{
  "parallel_block": true,
  "init": "normal",
  "optimizer": "adam_variant",
  "doc_mask": true,
  "dataset": "wikipedia_en"
}
Each number is 128 + 32 x the weight over its row's rms, rounded and kept within 0 to 255. Layers, rows and columns count from 0. The size above them is the row's rms in percent of the matrix's.

# layer 3 attention value, 320x320, rms 0.0497, rows 257-319, columns 200-239
size [101 107 110 102 101 102 110 103 114 102 113  90 107 113 109  97 102 106 101 102  98 101 101 114  97 101 103 101 100 105  99  97 102 109 105 101 106 105 101 102 108 105 106 109 109 104  99 117 103 114 105  95 109 100  99  96 100  94 104 108  95 108 100]
[[152 146 121 146 158 122 170 100  94 103 104 182 120 112 145  67 181 110 175 128 155  81 162 129 144 155 117 176 163 140 159 104  88 121  86 156 150 121 140 149]
 [177 167 111 138 140 149 160 120 127 126  87 148 184  80  75 119 101  99 187 154 164 121  39 120 155  95 142 152 162 122 154 107 176  99 138 146 129 166  64 153]
 [143 154 134  98 127 143 190 101  90 140 138 142 139 105 125 138 126  99  64 122 214 102 179 142 135 178  99 140  78 143 151 110 123 139  94 119  99 173 146 151]
 [171  83 113 151 173 107 214 153 123 114 157 127 152  77 124 144  94 118 144 142 122 181  85 129 123 121 114 189 149 141 159 121 158  99 124 113 106 147  77 123]
 [175 118 147  81  81 145 205 105  94 133 122 109 109 146 114 178  74 147 106 110 158 154 126 120  74 111 115 140 107 135 104 134 185 182 101  51 138 134 126 114]
 [ 88 152 151 111 115 109 153 153 136 120 116 143  89 111 139 109 166  92 119 176 126 122  95 120  96 126 157 136 126 136 123  94  91 197 122 159 100  91  57 136]
 [119 118 117  95  97 155 146 117 106 135 130 149 138  72 132 139 135 115 103 134 195 128 153 163 131 152 153 183 138 132 150 146 183 169 102 116 130 135 145  87]
 [141 113 145  72 122 123 142 197 114  78 107 111 125 119 152  79 154  61 148 178 107 130 160 119 147 126 153  84 103 103 128 149 167 123 154 135 109 106 147 117]
 [115 145 160 109 174 149  87 129 132  80 134 125 145 151 130 113 128 115 114  88 164  75  96  99 124 123 143 127 108  97 148 203 124  93 193 146 132 181 121 198]
 [118 112 117 114  93 177 177 144 157  84 159 195 170 115 109  59 175 100 131 128  83 205 163 178 112 192 121 129  73 112  99  70  93 123  98  86 133 153  78 125]
 [ 83 142 156  97  47 138 143 131 129 159 149 123 131 135  95 151 121  96 154 116 135 104 141 152 117 144 138 134 166  85  83 126  98 102 227 101  71  97 134 102]
 [126 150 146  93 138 161 113 100 139  50 113 133 170 197 144 162 145  89  77 164  87 157 132  76 103 107  84 121 152 108 125 114 101 160 111 115 106 143  92 142]
 [151 110 129 133 114 197 146  97 165 158 108 175 111 168 106 176  84 145  88 140 102 200 156 100 104 116  85 152 129 162 170 183  86 136 133 147 143 140 119  63]
 [148 118 139 104 128 189 128  92 151 107  83  99 103  70 102 114 165 110 146 150  79 150 135 116  86 167 123 139 144 148 170 143 157 172  74 128 109 133 150 119]
 [127 129 158 123 133 103 102 143 143 125  86 152 173 116 147 184 122 124 143 101 157 126 167 159 167 149 102  80 105 167 119 122 147 104  99 141 131 206 120 165]
 [145 134 130 111 168 155 139 149 140 144 156 141 119 161 163 235 106 139 111 151 104  72 155 124 137 115  90  98 112 143 137 144 119 136 173 142 151 143 179 149]
 [116 126 136  81 170 106 175  81 131 144 135 112 170  94 125 120 118 116 119 106 102 160 110 144 136 187 131 142 150 104  93 157 164 135 167  94  72 147 136 152]
 [129 156 128  96 148 134 106 109 112 126 129  74 111  86 161 133 151  93 179 116 161 106  91 167 190 161 143 132 133 158 123 170 138  51 172 172 101 202 118 155]
 [129  93 176  86 136 125  60 161 115 104 129 145  97 244 159 158 109 126 126 147 154 126 121 106 138 145 127  72 161 120 119 181 139 104 184 142 148 116 124 115]
 [187  96 107 130 134 166 132  93  73 113 193 172 121 126  92 162 107  84 120 159 115 130 131  85 134 165 126 143 101 166 124 141  85 160 170 163 136 209 132 145]
 [127 148 107 113 111 117 141 165 148 114 136 134 196  73  66 144 119 111 160  96  96  77  85 104 122 150 103 116 137 108 119  74 189 155 160 159 110 101 115 130]
 [ 51  64 145 180 105  78  94 141 127 129 142 130 159 125 119  54  61 149 139 164 108  88  77 136 105 163 127 121 128 180  94 100 149  88 143  53  80 137 157 152]
 [ 92 148 161 178 164 145 176 188 133  92 182  82 141 160 127 146 121 101 170 162 133 123  46 149 157  93 153 154 148 191 145  97 180 155 163  95 127 144 135 116]
 [159 109 166 113 111 150 155 130 100 124 102 118 145 141 176 157 112 144 191 168 105  79 141 153 141 135 148 145 155 152  92 103 154 136 191 133  67  30 167 132]
 [139  83 128 141 103 128 102 118  93 111 142 148 176  38 167 125  60 132 106 207 138 145 147 193 141 171  64 141  70 150 115 111 170 158 157 122 106  94 111 141]
 [101 115 136  89 143 126 159 117 114 166 125 108 139 205 157 176 168 102 174 151 166 127 117 142  93  92  95 117 138  96 199 239  71 152 130 143 123 103 152 111]
 [157 148 124 131 120 160 245 130 138 131 136  89 105 115 132 105 141 143 105  99  98 108 133 102 140 125 124 168 114 114  70 182  95 149 114 160 196 158 115 116]
 [121 140 138 167 108 101 239 170  83 101 141 117 156 113 119 156 151 152 142 144 205 114  95 137 109 133 120  76 138  91 126  90  65 138 105 119 102  96 121 118]
 [145  72 114  71  98  98 150  68 120 108 146 119 141 132 207 143  96 112 124 140 144 129 134 126 101 179 137 127 133 115 112 104 158 118 125  79  89 140  69 136]
 [119 152 133 136  64 109 168 151 109  70 141 185 157 116 114 126 100 102 167 143 136 159 140  83  34  95 165 119 160 134 144 156 167 145  58 152  72 105 100  92]
 [146 111 124 142 118 140 187 138 168 124  84 119 153 173 172  75 116 162 105 108 123  75 104 147  67  91  70 109 127 154 164 164 129 154 133 148 153 155 168 123]
 [148 182  64 107  95 118 163  65 101  83 129 136 107 149  99 104 101 124 104 114 130 166 172 162 135 107 131 144  80 136 112 118 110  91 121 151  96 162 116  77]
 [144 142 164 190  92 171 201 138 133 177  77 113 139 111 175 128 109 115 164  94 177 122  95 166 123 133 118 161 157 146 115 134 129 195 159 173 108 108 126 137]
 [115  81 134  84 166 126  91 147  84  93 117 107 152 100 107 116 174 103 110 129 155 163 152 150 191 126  76 113 134 138 101 133 107 134 112  91 120 185 175 125]
 [150  82 156 181 148 132  74 143 137  39 156 158 142 145 188 109 127 123 141 104 135 154 148 106 125 113 126 172  98 201 105 124 148 103 117 124 204 172 103 123]
 [127 175 109 116  87  89 137 100 119 135 124 123 154  51 153  39 145 123 148  90 131  48 138 139 162  89  81 129 131 130 150 118 109 137 124 101 128 141 188 137]
 [109 130 102 142 112 138 111 129 118 123 111 114  94 101 103 174 116 141  90 132 166 139 178  92 105  73  79 175 129 100 182  90  62  80 196 123 139 154  76 129]
 [124  72 135  97 130 126 145 154 125 125 109  66 122  88 108 126 128 100 116  85 161 168 127 183 142 102  63 105 114 193 118 100 106  77 172 155 108 136 113 170]
 [111 156 160 138 145 158 142  67 126 113 125 140 145 164 109 108 163 113 114 119 154 129 144 135 144 153  97  89 114 143 151 214 126 124 132 169  97 113 147 154]
 [149 155 109 124 113 113 104  78 128 102  98 166 107 134 193 140  72 113 115  64 104 140 130 129 145 127 134 107  90  96  86 120 157 126 123 140 141 191 133 134]
 [185 153  98 156 161 159 111 159 113 144 122 125 138 119 143 119 167 144 123 136 130  90 113 109 172 153 124 179 166 114  93 113 174 123 110 147 178 188 101 167]
 [106 185 120 144 109 139 127 121 104 150 159 120 115 120 127 159 129 122  64 116 214 169 150 156 158  82  95 108 149 140  70 138  95 129  93 113 146 115 144  80]
 [110  79 108 143 177 114  71 125 115  75 123 113  85 111 187 139  94 131 146 122  97  68 121 111 117 119 148  47 151 142 142 123 103 130 106 167 186 152 128 140]
 [118 147 122 169  83 193 172 105 160 107 117  81 138 107 134  77 119 151 118 130 134 178 116 193 134 119 135  77 148 118 121 169  67 155 131  77 142 138 129  90]
 [133 151 128 130  54  90  50  88 197 145  97 124 103 126 148 110 145  93  89 105 148 120  98 107 184 121 135 118  88 128 131 136 156 115 121 132 178  99 124 118]
 [135 124 126 119 119  85  85 165  94 126 180 114 124 113 145 161  96 108 106 183 171 150  84 150 112  48  86 120 138 141 126 107 162 149 154 125 115 164 182 124]
 [ 70 157 140 117 151  88  45 115 133 148  83 116  91 145 113 123 115 129 157 144 122 124 110 142 116 129  96 115 135 165  65 195 108 185 151 164 112 152 143  88]
 [132 133 158 146 104 100 127 157 123 157 111 105 132 167 187  70 147 109 157  84 119 104 150  86 130 166 211 100 109 166 141  81 136 129 147 128 146 154 151 151]
 [105 104  77 132 243 123 183 142 161 159 126 150 116  63 140 116 118 132 160 155 166 123 147  70 114 203 162 100 106 133 140 136  56  84 147 145 148 133  99 165]
 [125 169 149  80  78 112 180 159 119 110  83 123 145 175 153 136 111 165 167 109  90  82 131 122 168  64 130 144  97 104  48  83 136 124 130 129  99 109  78 101]
 [158 107  63 125  86  77 166 156  60 199 117 115 139 125 155 160 146 146 140 168 122  95 108 104  83 164  85 113 135 150 162 128 131 178 131 138  68 115 152 168]
 [175 157 124 119 129 150 112 123 122  99 150 143 127 102  89  76 149 122  77 127  96 133 166 170  97 149 162 159 116 122 142 184 113 104 150 121 116 181 106 139]
 [153 133  90 117 164  85 103 130  84  71 126 169 122 157 124 136 113  96  90 110  67  85 106 153 149 112  87 148 182 127 156 187 195 115 124 168 178 122 143 140]
 [ 93 181 159 128 141 104 124  52 122 112 172 170 131 122 112 144 165 167 187 145 155 160 118 111 114 111  94 121 128 135 102 112 175 151 126 114 106  71 111 114]
 [106 152 151 117 144  67 155 138 121 193 129 105 149  88 106 154 100 102 170 112  91 104 111 119 132 143 142 131 131 163 185 122  99 140  88 149 150 142 108 124]
 [126 218 165 144 127 231 129  89 143 114 124 147 142 174  87 132 101 170 149 133  96 126 145  68 107  76  80 173 171 106  97 147 117 126 150 172 179 124 163 109]
 [151  87  90 182 142 116 203 149 121  73  98 135 136 144  50 129 164 110 174 145 188  68 161 154  86 121 112 134  81 133 153 156  86 129 155  84 157 103 152 121]
 [113 126 150 173  74 111 166  90  90 105 110 131 112 155  91  95  84 132 164 179 149 102 177 132 158 148 106 104 151 100 164 150 112 115  97 111 123 114 126 147]
 [114  78 119 125 146 102 226 111 102  93 107 133 180 131  92 142  88 171 143 109 126 131 123 114 109 123 136 177 107 120 169 139 144 145 149  14 168  82 164 126]
 [167 132 166  87 139 139  90 106 129 155  75  70 147  99 102 152 155 125 151 121 145  44  87 146 127 136 150 157 137 132 123 139  59 125  13  95 132 109 125 125]
 [216  31 106 142 173  95 128 102 103 173 133 164  83 128 156 190 163 137 128 128 135 178 131  99 171 141  84 168 107 105 107 165 149 115 129  75 127 110 127 167]
 [144 189 116 111 128 174 195  86  92 142 161 115 110 133 130 104 105  82 136 126 146 177 117 119 148 148 150 106 115 131 152 127 127  98 108 132 140  69 146 109]
 [111 112 152  92 179 125 179 126 108 100 116 121  83 130 146 131 146 143 122  92  50  97  73 132 138 103 113 143 101  99 120  65 101  97 150 149 204 135 103 117]]
# layer 3 attention output (transposed), 320x320, rms 0.0419, rows 257-319, columns 200-239
size [110 113 120 108 107 108 119 113 126 112 125  89 106 120 114 103 101 111 106 106  98 106 105 121  99 102 110 103 107 109  97 100 115 110 104 106 109 110 101 111 107 114 106 116 119 108 108 118 110 121 115  96 113 103  98 106 104  87 110 117 102 114 102]
[[145 101 200 103 108 175 115 121 146 121 138 209  90 125 122 115  93 133 105 137  87 108  94 134 108 125 152  98  90 170 171  81 166  68  86 165 149 204 109 120]
 [157 133 149 127 121  82 170 139 127 147 146 141 123 158 128 161 111  90 157 173  93 161 149 113  97 116 106 161 101 165 122 109 176  96  77 188 110 115 101 106]
 [143 133 159 150 165 117  87 107 134 120 113 197 115  86 150 112 143 139  78 133 190 119  74  90 121 140  78 145 173 103 206 100 185 134 102 117 107 125 111 117]
 [ 93  90 145 177 117  93 208 156 140 118  87 130 121  73 138 132 115  90 122 107 158 183 148 102 137 150 114 127 113  59 146 102 164 123 133 130 105  99 137 148]
 [135  76 127 128  92 114 145 162 130  94 120 157  96 140  96 178 110 110 128  72 172 126  77 149 168 102 106 114 159  82 200 138 142 125 197 116 146 107 134  77]
 [212  82 124 125 113 183 145 178 233 123 174 149 132 185 152 110 154 115 124 125  96 119 101 106 198 123 169  80 131 151 164 143  78 136 123 154 131 106 122 142]
 [157 124 142 111  96 100 135 135 160 143  70 142 114 103  94 182 123 160 160 108 156 172 117 155 140 118 146 159 116 129 174 207 187 105 113 187 107  87 102 143]
 [ 95 130 106 162 100 133 146  91  98 171 103 127 101  88 140 143 118 122 121 149  98 217 107 117  63 154  58 153 121 163 165 106 174 167 128 141 118 113 139 116]
 [ 61 117 152 119 155 175 118 106 172  72 158  97 142 106 175 100 128  88 129 133 117 128 175 125 130 110 137  98 114 135  94  97 131  88  85 160 119 150 112 171]
 [ 94 118 165 150 119 144 168 123  90 149 181 139 168 131 131 139 119  97  90 139 150 117  87 115 180 131  70 112 144  99 183 139 156 167 150 122 138  70 114 112]
 [136 130 193 132 109 170 113 131 103 139 187  84 140 164 116 155 150  83 147 116 161 114 210 108 117 140  88 113 147  92 119 157 114 114 208 115  93 109 133  60]
 [ 82 121 137 108 143 141 161 107  71 104  90 180 161 135  69 170 127  42 123  73 165  94  89 100 119  70 111 125 107  94 175 194 120 126 153 157 142 136 124 108]
 [ 90 128  71 174 126 145 116  86 115 135 108 101 201 133 157 130  93  48  86 109 158 152 127 158 108 150  95 141 162 107 124 150 104 150 115  98 149  91 158 174]
 [155 146  94 168 139 139 125  95 216 168 122 150 169 159 135 109 104  99 118 127  79 138 102 109  95  62 143  97  84 150 150  94 108 142 114 169  94 114 146 135]
 [145 178 144 135 152 116 125  81 120 162  94 138 146  46 157 122 157 168 126 152 132 182 107 129  72 161  95 176 123 110 162 106 173 134 145 108  98 114 142 114]
 [136 135 131  67 137 186 108 103  75  67  94 121 159 180 152 146 175 157 148  79 138  88 126 106 153 117 153 180 157 110  76 116 107 124 144 136 190 135 122 151]
 [173 143 132  94 175 122 181 127 115 145 148 203 103 190 155 135 140 103 146 154  83 149 109 122 175 112 117 133 120 170 124 105 160 128 112 125 137 123 117 123]
 [ 97 141 157 110 104 124 103 106 122  92 187  53 101  63 186 110 121 116 171 151 151 114 151  96  74 121  96 106 117 122 117  76 159 122 134 158 128 148 123 118]
 [ 86 180 119 116 166  64 133  74  45 109 107  73 115 122 107 170 145 190 155 107 154 148 174 138 107 128 141 130 138 163 112 130 209 122 120 166 177  78 127 163]
 [ 96 180 176 123 167  99 117 126 129 125 185 101 131 145 162 128 128  81 158 147 132 149  97  52 170 138  55 133 166 139 149  83 115 147 140 152  94 165 166 117]
 [ 85 103 119 112 155 158 133 125 118  71 114 148 101 123 136 120 132 114 153 105 142  84 114 166 152  65 167 158  96 100  83 136  88  81 154  87 107 142 153 131]
 [110 125  92 129 166  74 149 124 141 144 114  90 119 154 139 135  78 198 105 159 139 147  75 134 101 129 115  88 172 140 103  85 159 140 120  82 122 124 159 137]
 [114 125 117 124 188 113 156 138 115 107 163 115  97 108  77 147 135 116 136 186 149 191  97 111 206 132 165 134 121 116 140  97 184  98 114 190 132 147 141 138]
 [107 106 136 119 102 177 135 158  98  99 192  98 140 151 142 103 119  89 150 195 109 117 106  87 139 195 116 137 130 111 121  95 101 150 169 178 107 122  96  88]
 [ 61 123 133 136 120 184 147 172  48 121 142  78 108 166 133 103 167 139  90  97  85 140  91 151 101 115 118  71 119 155 122  84 125 142 189  75  98  98 170  95]
 [124 123 132 128  86 141 141  96 103  84  68 100 149 121 123 102 121 154 149 116 145 158  76 136  91 118 114  88 134  91 137 115 124 112  79 199 137 128 180 133]
 [183 109 109 209 105 143 169  92 117  98  81 109  97 109 157 105 137  83 144 142 157 142 129 125 163 153 104 179 122 106 172 111  76 147 205 120  83  93 124 140]
 [116 152 153 107 133 122 122 121 130 201 108  84 130 107 188  68 135  80 152 159 126 141 161 106 111  98 102  84 125 170 128 108  93 149 141 135 111 129 183 125]
 [ 98  95 152 100 102 127 145 145 152 108 216 103  96  98 136  69 126 176 154 100 136  53 118 127  59 184 199 115 124 137 127 121 158  91  75 171 118 106 136 154]
 [ 92 154 134  80 143 152 121  98 139 135 164 200 151 118 118  98  71  97 118  70 124 114 107  90 139  94 168  75 106 113 113 131 126 105 138 103  86 101 158 181]
 [108 135 104 138 102 169 197 175 144 121 137  91 101 159  97 115 100 174  99 163 130 171 141 174 165 129  74 116 148 102 158 112 114 141 127 147 155 185 100  91]
 [100 103 128 150  74 118 162 128  69 167  94 119 173 108 110 133 124 170 124  88 202 147 193 116 105 109 105 104 118  89 121 200 140 116 164 110 161 138 137 167]
 [131 121 131 152 117 170  99 102  91 142 109 114  85  87 168 138  97  96 118 135 152 149 134 170 162 104 105 122  91  88 121 141  92 153  99 165  69 138 143 120]
 [133 140 110 160 119 121 100 128 203 160 162 119 175 127 163 117 123  62 128 140  77 169 145  72  38 148 101  77 120 140 126 113 149 198 142 155  77  81 174 109]
 [149 147 155 133  78 153 183 119 102 115 149  77 173  96  66 191 147 149 151  90 137 163 220 161 189 166  78 176 163  93 182 127 121  89 184 106 171 145  93 103]
 [ 45 136 151 167 106  88 126 127  75 116 143 137 102  77 118 136 156 110 117 117 178  96 113  65 121 164 109 109 175  84 111  98 184 192 167  77 102  72 138 116]
 [177 120 161 105 134 179 122 159 143 117 136 127 117 108 126  83 130 140 140 116  42 108 151 188 196 197 114 145 192 110 150 154  95 102 129 139 124 193 124  93]
 [120 162 198 120 123 105 103  99  77  84 130 143 143 109 117  95 116 128 120 106 126 160 123 139 122 138 135 100 114 170 111  80 173 147  96 186 149  96 165 112]
 [129 155 124 111 167 156 136 106  69 124  77 139  88  84 117 139 120 171 173  70 145 143 127 171 178 134 111 161  85 137 101 178 144 105 104  83 172 158 104 146]
 [122 144 141 127 119 144 131 140  96 115  81 169 114  96 124  70 111  93 126 156 128 151 149 125 127  96 122 158 124 150  85 155 105 124 112 125 107 171 114 139]
 [ 86 187 131 135 187 142 142 142 104  57 140 159 121 134 133 120  98  80  99 143 149 138 169  68 170  89  74  98 118 173 197 104 189 135 175 100 146 115 119 124]
 [255 140 179  84 154 137 115 126  97 143 120 162 118 101 125  99 159 179 136  87 135 119 163  86 177 104 139 155 135 168  90 101 130 135 103 105 177 150  97 156]
 [111 150 104  67 162 133 141 122 141 149 154 136  71 206 148 168 173 192 138 158  73 151 105 138 157 121 154 177 134 113 119 111 127  52 153 162 158 151 117 139]
 [185 111 149 141 130 177 135 131 128  99 156 111 118 154 160  89 141 142 100 105  85 146 123 181 158 145 125 144 174 138  78 121  77 131 180  79 120 139 195  98]
 [136  72  76 167 136 139  55 183 202 151 121 129 101  55 148 142 163 138 121 159 157 165  99 121 158 132 114 134 205 146 145 110 109 170  86 157 123 113  81 154]
 [118 157 107 169  91 116 146 184 143 106 186 102 142 174 151 120 103 121  86 141 106  98 120 106  81 128 119 121 205  99 155  72 130 159 115 136 147 142 189 117]
 [116 183 100 114 125  96 131  80 158 199 142  94 131 179 134 148 127 117 217 156 132 178 168  95  57  53 171 129  95 108 105 136 109 193 124 204 124 108 135 117]
 [120  90 121 131 102 117 114 102 177 148 165 124 141  80 106 114 167 140 126 171 158  91  80  99  61 148 117 118 159 142 180 121 204 100 121 140  85  80 134 122]
 [112 121 152  99 158 183 106 127 110 104 146 164 136 153 156  80 178  90  82 134 133 103 105 120 143 145 159 126 142 136 175  96 152  86 124 172 115 129 120 151]
 [156 171 182 116 118 156 141  77  35 145 151 128 200  89 175 102  71  73 117 151 139  98 146 127  62 138 153 105 114 114  92 125 122 130 158 102  99  77 130 120]
 [ 91 118 137  72 147 164 157 140  82 112 209 194 130 107 111 104 142 122 108 137 115 103 143 120 119 157  76 120  98 106 136 161 161 137 153 128 101 166 142  89]
 [ 82 119 135 111 117 132 127 166 168 129  74 140 116 146 103 124  99  88 144 112 160 116 137  98 158 128 108 131 163  93 154  59 136  96  58 105 102  93 127 114]
 [166 123 102 123 165 129 149 202 135  85 122 145 101 162 123  96  94 106  92 109  93 184 138  99 164  99  95 131 100 174 146 130 164 109 140  70 149 131  95 111]
 [139 154 175 103 115  87 150  29 110 153 126 153 138 159 149 168 130 181 151  81 104 110 161 107  77  96 186 132 125 153  68 108  87 131 143 118 152  76 173 176]
 [ 93 124  78 100 159 107 158 142 194 121 119 175 114 153  91 119 122 160 116 145 163 113 138  77 194 114  86 128 147 155 119 110 131 100 100 110 161 141 131 143]
 [166 171  96 131 101 157 144 149  96 140 155 180 205 178  74  91 154  78 150 135 111  97 204 104  99 129  55 203 117 147 126  62  75 168 197  43 113 122  92  69]
 [123 139  99 160  93 144 134 108  72 145  62 147 136  87 148  91 145 112  63 149 152 109 100 109  81 125  85 124 154 103 149 105 131 114 141 117 131  89 158 121]
 [165 148 143 120 169  78 105  82  83 150 124 123  90 158 149 155 120 174 123 125 168 122  55  95 130 135 134 117 136 112 131 132 161 166 145 213 101 159 146  80]
 [113 117 148 153 112  93 162  51  36 120  93 120  85 151 186 104 118 114 113 149 141 133 114 189 111 156 107 122 145 179 103 109 145 121 146 139 197  90 171 105]
 [151 122 118 184 111 109 111 120 190 136  98 105 106 109 175 153 140 139 116 140 127  82  95 136  66 143 122 109 134  91 181  98  79 150 112  68 107 119 111 116]
 [137 100 130 145 156 145 105 118 123 127  90 164  82  38 147 129 134 126  92 133 179 171 140 142 118 117 146 141 146 111 159 153 193 124  96 162 109  81 140 150]
 [126 123 171 167 162 170 164 168  97 106  95 131 129 137 174 111 109 137  95 123 169 173 150  77 183 118 138  92 142 115 109 111 143 118 185 122 140 125 111 120]
 [143 156 165 138 119 169 173 150  37  80 113 131 144 140 154  85 116  84  96 147 182 153 191  91 142 117  91 140 153 147 113  98 132  87 190 106 146 132 158 109]]
# layer 3 MLP up, 1280x320, rms 0.0672, rows 0-18, columns 200-239
size [104 105  94 102  88  99  99 100  99 107 103  94  95 103 102 112  97 106  98]
[[ 82 189 101 188 122  82 109 123 213 135 133 150 175 147 151 140 113 190 165 186 130 148 146 114 148 142 127  84  82 129 125 139 152 185  96  97 139  90 151  59]
 [101 121 136 154 138  88 172 178 221 113 161 138 112 178 129  95 164 138 166 117 170 151 162 125 102  79 148 135 122 170 111 129 142 195  97 143 122 147 160 126]
 [185 116 136 100  99 164 102 116 118 103 137  99 163 102 170  84  86 134 123 232  96 139 163 132 125 140 160  81 126 181 152  69 145 105 151 133 143 165 158 119]
 [143  27  66 125 137  45 142 108 158 174 145 171 127 163 115  97 107 119 119 107 115 191 153 134 101 104 137 101 158 154 113 134 155 189 132  86 134 107 162  93]
 [162 116 177 120 112  70  83 100 108  78 152 131 154 137 130 150 170 156 129 152 147  81 126 112 126 132 158 157 109 139 110 128 124 103  91  79 160 119 121 103]
 [116 122  39  71 125  83  81 126 152 133 164 155 141 112 170 102 114 124 172 143 114 154 143 150 158 108  71  34 167 174  85 119 115  93  87  62 176 106 137 139]
 [143 152  91 128 180 207  94 125  82 115  96 103 154  73 126  80 126 184 158 122 106 106 166 164  54 148 106 126 134 156 144 157 148 140 187  81 166  98 124 111]
 [134 113  52 125 126 144  97 172 105  56 137 124 161  85 116 116 150 204  84 151 136 112 108 126 144 199 136 102 100  98 135 124 148 124 123 157 171 100 119 111]
 [139 123  85 102 137 118 130 163 148 157 133 137  71 104  81 143  86 150 170  82 122  84 109 142 134 146  72 116 144 151  92 112 184 184 152 127 147 117 106 120]
 [ 74 161  90 115 134  69  96  90 116 149 156 134 154 123 124 126 142 159 107 140 149 129 125 100 106 169 125 160  97 146 145 151 118 181 113 161 154 114 125 129]
 [104 181  98 159 158 129 134 182 118 143 181 130 133  77 148 122  86 101 155 108 144 155  89 135 163 177 115 112 109 159 152  79  90 206 132 132 103 125 141 121]
 [145 144 132 108 100 101 155  91 106 145 135 174 140 177 145  94  92 101 152 120 111 140 131 119 103 148 159 132 151 148 132 137 121 127 156 127 124 150 132  40]
 [100 115 159 134 108 142  97 143  95 135 145 143 152 122  48  91 173 150 145 120 133 141 140 118 134 179 179  86 114 142 127 128 116 110 128 145 111 135 136 108]
 [180 149 128 123 141 178 109 150 145 136 105  69 128 118 137 122 159 186 168 181 140 104 190  96 125 168 181  63 120 135  81 104 131 117 157 133 129 122 127 154]
 [159 170 112 116 145 107  85 158  98  89 135 103 194 130 106 166 146  86 108 115 106 114 138 138 133 152 192  80  97 149 141  93  81  80 153 165 139 118 169  94]
 [120 133  44  55  70 131  94 140  96  82 137  86 114 112 137 104 142 188 191 142 134 152 160 132 119 138 142 100  64 148 145 161 156 130 150 171 132 116  74 112]
 [ 89 165  71 103 173 128  90 128 183 126 117 128 194 131 124 127 121 111 119 142 161 154 182 101  52 151  79 169 110 142 188 133 124 145 100 116 146 147 136  73]
 [134 108 120 131 174  65 118  98 144 127 169 116 107  83 161 150 125 136 145  83 101 164  97 104 186 101 150  71 128 138  43 164  96 174 153 149 127 128 122 155]
 [156 186 118 125 109 122 107 194 150  89 137 144 162 145  87 136 129 203 149 191 112 156 176 103 124  99 134 101 170  90 124 150 120  89 129  65 172 113  93 128]]
# layer 3 MLP down (transposed), 1280x320, rms 0.0468, rows 0-17, columns 200-239
size [118 103  94  96  92  98  88  80  99 111 102  97  88 107 105 101 100 106]
[[134  99 161 127 119 158 179 137 100 165 146 108 133 124 118 127 111 109 100 160 115 141  44 153 132 127 172 172 125 133 117 136  67 111 154 144  92 147  99 142]
 [180  89 102 171 120 133 136 169 118 169 139 163  64 113 138  90 121  91  49 127 125 136 153 145 140 124 126  92  72 126  92 133 157 120  87 157 146 190 151 142]
 [ 94 132 131 199 117 122 111 129 184 135 190 126 107 123 148 170 132 101 159 163 177 122 117 107  77  92 122 101 144  96 121 123 118 197 142  87 169 176 150 136]
 [156 123 161 106 141 176 128  99 172 165 125 158 100  88 119  73  72 128 154 119 102 127 114 118 128  89  94 139 130 139 152 151  94 119  80 113 149 105 215  96]
 [137 149 114 143 121 198 176 182 175 157  54 158  57 134  85 123 129  95 163  56  98 111  63 113 127  83 116  88 143  94 115 182 125 168 115 158 138 137 104 179]
 [154 175 131 169 167 158  95 117 120 121  85 136  99 154  95  83 138 103 118 169 166  78  93  80 117 125 120 155 123 155 130 145  91 144 126 144  93 112 116 112]
 [ 85  93 140 105 124 141 116 117 116 106 162 141 140 145 117 159 183 134 111 115 120  95 125 136 138  60 133 151 141 124 104  94 155 121 125 126 125 164 127 169]
 [133  88 114  95 153 152 105 159 117 202 160  94 129 164 185 152 149 111 148  68 135 207 177 120 164 108 129  80 158 153 178 117 136 169 129 145 116  64 124 166]
 [ 86 125  93 149 144 120 136 108 138 151 126  72 149 144 193  51 173 139 109 128 161 125  68 139 121 107 186 205 130 183 197  81 105 153 126 128 123 127 166  96]
 [104 111 169 174 140 178  98 108 101 130  87 133 126  49 133 110 108  92 112 153 133 157  95 127 114 129 126  94 153 113 165 140  94 104 116 125 109 112 124  94]
 [152  84 153 130 154 127 131 128  85 143 121 120  78 129  65 170 160 152  52 122 176 149 138 151 142 160 123  89 131 126 128 136 125  70 124 121 118 217 115 173]
 [116  78 128 119 118 139 109 166 107 123 141 137 152 162  96  57 163 158 108 150 162 123 145 200 102 116 164 121 224 162 133  71 159 118 141 134 145  70 102 135]
 [143 125 118 165 101  57 143 111 126 120 181 114 104 200 162 144  88 119 128 139 104 116 137 126  83  90  85 140 128 115 207 109  47 160 171 124 131 119 113 116]
 [140 136  88 173 119 120 164 163 147 175 105 135 126 118  71  80  72 135 156  49 165 136 122  93  91 137 139 123 129 164 204 139 106 179 148 159 122 126 132 136]
 [131 156 126 163 111  90 143 121 156  89 117 131 161  95 102 103  77 155 106  57 168 117 114  84 181 165  91  92 106 114  97 106 100 180 142 131 119 130 149 102]
 [ 87  73  50 171 168 112 128 151 182 113 152 109 152 106  98 143 159  79 127 141 134 165 138 162 161 141 150 155 162  83 168 110 143 130 190 138  78 106 116 136]
 [120 115 124 135 114  79 123  76  97 164 116 147 146 180  76 139 137 154 124 116 122 128  66 144 122 162 161 130  69  97 154 111 126 116 138  90 118 133 150 138]
 [104 122 138 189 137  88 108 141  98  73  68 144 173 141  64 123  96 108  97 104  85 119 106 121  54 125 143 134 100 113 129 149  87 197 102 125 116 139 156 132]]